Each number is 200 + 30 x the weight over the matrix's rms, rounded and kept within 0 to 999. Layers, rows and columns count from 0.

# layer 3 MLP down (transposed), 448x160, rms 0.0656, rows 229-231, columns 0-159
197,188,219,200,214,189,225,207,183,167,233,261,174,229,220,162,194,205,199,120,210,225,237,197,223,183,203,191,266,205,171,181,211,200,216,199,220,161,213,228,165,213,213,212,211,257,222,192,189,206,223,186,141,238,240,175,207,236,221,205,200,214,137,249,205,197,286,196,224,250,209,194,206,199,226,196,230,257,217,200,191,173,146,202,222,186,219,210,232,164,201,189,177,166,185,137,186,227,213,206,192,189,190,177,219,196,230,245,151,161,206,232,225,177,221,289,184,225,227,219,168,214,226,223,146,153,307,200,199,169,249,197,183,267,173,183,216,232,209,168,193,200,199,219,114,179,176,203,212,206,160,142,180,217,219,156,181,182,235,217
178,147,200,241,141,179,245,234,224,257,225,202,159,195,218,212,212,200,250,206,171,186,167,215,189,212,220,228,204,157,193,176,170,239,159,197,183,161,202,201,184,138,215,228,230,207,240,218,203,207,194,235,227,218,251,163,209,160,167,222,207,261,265,180,195,166,239,181,176,209,170,214,198,147,178,215,154,215,174,168,188,216,159,204,194,213,191,246,182,191,180,195,172,157,203,219,227,174,203,204,201,235,221,196,163,171,187,223,197,176,184,214,164,181,156,184,193,193,182,186,245,179,197,226,186,191,162,194,174,174,202,201,165,169,212,173,208,200,186,199,190,223,205,173,233,182,198,191,187,234,249,179,214,211,215,222,139,216,170,250
215,218,197,191,249,135,199,186,226,209,176,198,146,180,205,198,193,214,223,191,234,198,215,234,135,208,253,225,205,207,209,203,128,203,235,180,197,170,189,199,190,188,177,181,187,308,222,210,203,186,229,271,178,253,241,199,160,201,194,235,151,203,254,224,175,221,194,205,210,194,200,170,212,169,104,171,231,170,169,265,223,218,195,218,171,167,190,220,175,161,191,153,194,196,230,227,173,228,209,223,149,238,212,199,174,165,172,180,212,202,200,235,251,228,171,204,176,254,227,250,158,171,234,238,207,201,182,196,204,217,236,198,201,184,212,201,187,198,181,232,180,224,187,160,132,220,202,185,192,185,179,202,213,185,171,205,187,256,175,248
# layer 3 MLP gate, 448x160, rms 0.0483, rows 230-232, columns 0-159
241,181,196,198,215,180,146,215,232,231,267,183,207,193,256,187,172,253,243,127,230,189,203,228,204,202,181,215,232,182,203,174,206,221,191,186,202,195,198,190,165,185,191,173,246,180,190,203,205,183,204,210,247,206,151,190,196,204,179,199,232,219,207,200,206,178,232,179,239,216,156,129,158,177,141,236,199,215,194,258,195,235,127,230,145,229,177,228,186,173,173,194,231,186,182,195,197,156,224,218,198,188,218,230,158,226,192,171,178,198,181,188,162,149,208,215,246,204,212,204,255,199,222,205,208,210,185,210,225,191,226,186,161,180,220,220,172,199,197,203,217,184,197,199,216,175,211,217,226,195,210,169,191,199,236,205,183,208,148,202
189,226,198,157,207,174,193,167,168,231,192,181,149,188,206,158,170,176,227,173,197,196,210,215,138,253,233,240,192,190,204,184,184,170,213,192,166,204,215,190,220,204,204,186,156,248,211,221,176,143,249,225,191,228,223,214,169,215,219,262,192,222,200,199,193,205,207,183,221,169,231,139,236,209,178,210,263,178,209,241,228,225,199,244,221,159,173,214,122,186,181,148,175,205,193,175,174,206,226,230,194,196,160,170,231,165,140,209,180,211,203,225,217,184,152,202,185,185,238,262,181,192,233,159,172,204,249,206,181,180,198,209,195,197,213,175,184,190,156,262,181,220,154,161,149,207,205,213,107,189,151,254,156,251,158,193,207,240,234,268
220,158,232,217,194,163,220,168,230,187,223,242,175,204,151,156,187,207,159,188,160,198,212,164,178,173,163,182,244,234,163,219,211,185,210,172,210,204,214,221,156,196,190,232,237,223,176,237,242,222,177,252,203,187,206,125,171,178,237,183,211,246,201,219,158,187,155,199,206,216,189,271,224,240,217,186,231,179,203,136,147,230,226,183,219,220,146,149,165,171,207,193,185,154,168,215,191,193,191,197,228,215,184,179,142,193,223,216,205,252,165,181,208,207,201,194,197,206,192,187,197,174,241,184,189,166,184,226,133,219,194,179,201,230,217,246,196,168,202,201,151,226,191,162,193,220,218,186,186,201,211,209,205,275,157,193,208,136,190,167
# layer 3 MLP up, 448x160, rms 0.047, rows 230-232, columns 0-159
163,166,202,213,169,158,218,252,220,201,237,171,189,176,206,188,187,214,194,189,233,202,211,184,185,191,197,169,207,193,148,145,177,207,161,153,205,145,154,161,201,190,212,240,228,223,186,230,224,186,211,251,217,224,192,160,187,177,186,240,181,234,257,191,194,197,185,152,190,189,186,230,205,152,177,211,145,206,202,151,230,228,219,171,166,199,229,192,187,207,160,225,212,154,196,212,176,191,231,217,187,226,230,185,181,206,124,245,194,228,202,221,200,199,198,195,171,212,180,182,170,184,208,209,212,208,166,207,126,177,162,193,166,174,214,191,238,167,209,205,217,135,168,197,215,183,148,178,193,234,207,170,214,189,170,231,165,204,217,207
205,182,213,184,200,237,206,216,176,233,220,181,216,202,201,216,192,214,225,142,191,193,219,278,174,233,213,201,190,207,209,209,169,182,230,205,181,179,186,185,192,170,182,155,191,196,238,241,183,151,266,217,165,207,265,253,158,184,156,236,118,213,241,196,157,164,218,191,212,175,223,150,178,201,178,240,232,172,239,219,180,233,169,205,235,131,208,202,142,156,178,155,208,226,203,169,153,190,220,244,198,209,185,197,246,184,145,166,212,207,158,189,175,175,222,150,165,223,228,236,196,232,268,205,221,172,207,201,238,167,187,245,174,178,204,168,152,222,159,221,192,254,168,178,150,223,247,259,160,261,251,213,161,205,199,221,237,239,194,245
196,207,221,199,170,212,157,248,211,229,213,238,170,223,228,171,183,226,168,221,196,185,187,187,224,172,168,248,221,196,213,152,199,201,135,160,213,215,212,208,201,230,221,234,216,200,196,211,178,131,277,182,193,216,253,211,236,218,129,200,188,152,225,240,186,204,192,182,160,160,217,172,181,252,193,221,196,238,173,180,207,212,229,198,187,173,233,185,218,222,190,230,211,206,193,161,230,223,200,209,171,212,181,236,222,193,145,247,232,224,158,223,246,175,185,210,205,199,183,238,167,232,168,174,211,190,193,198,203,234,214,254,212,232,190,201,217,172,179,263,232,188,192,148,217,203,213,157,223,165,193,257,186,252,249,179,261,233,197,221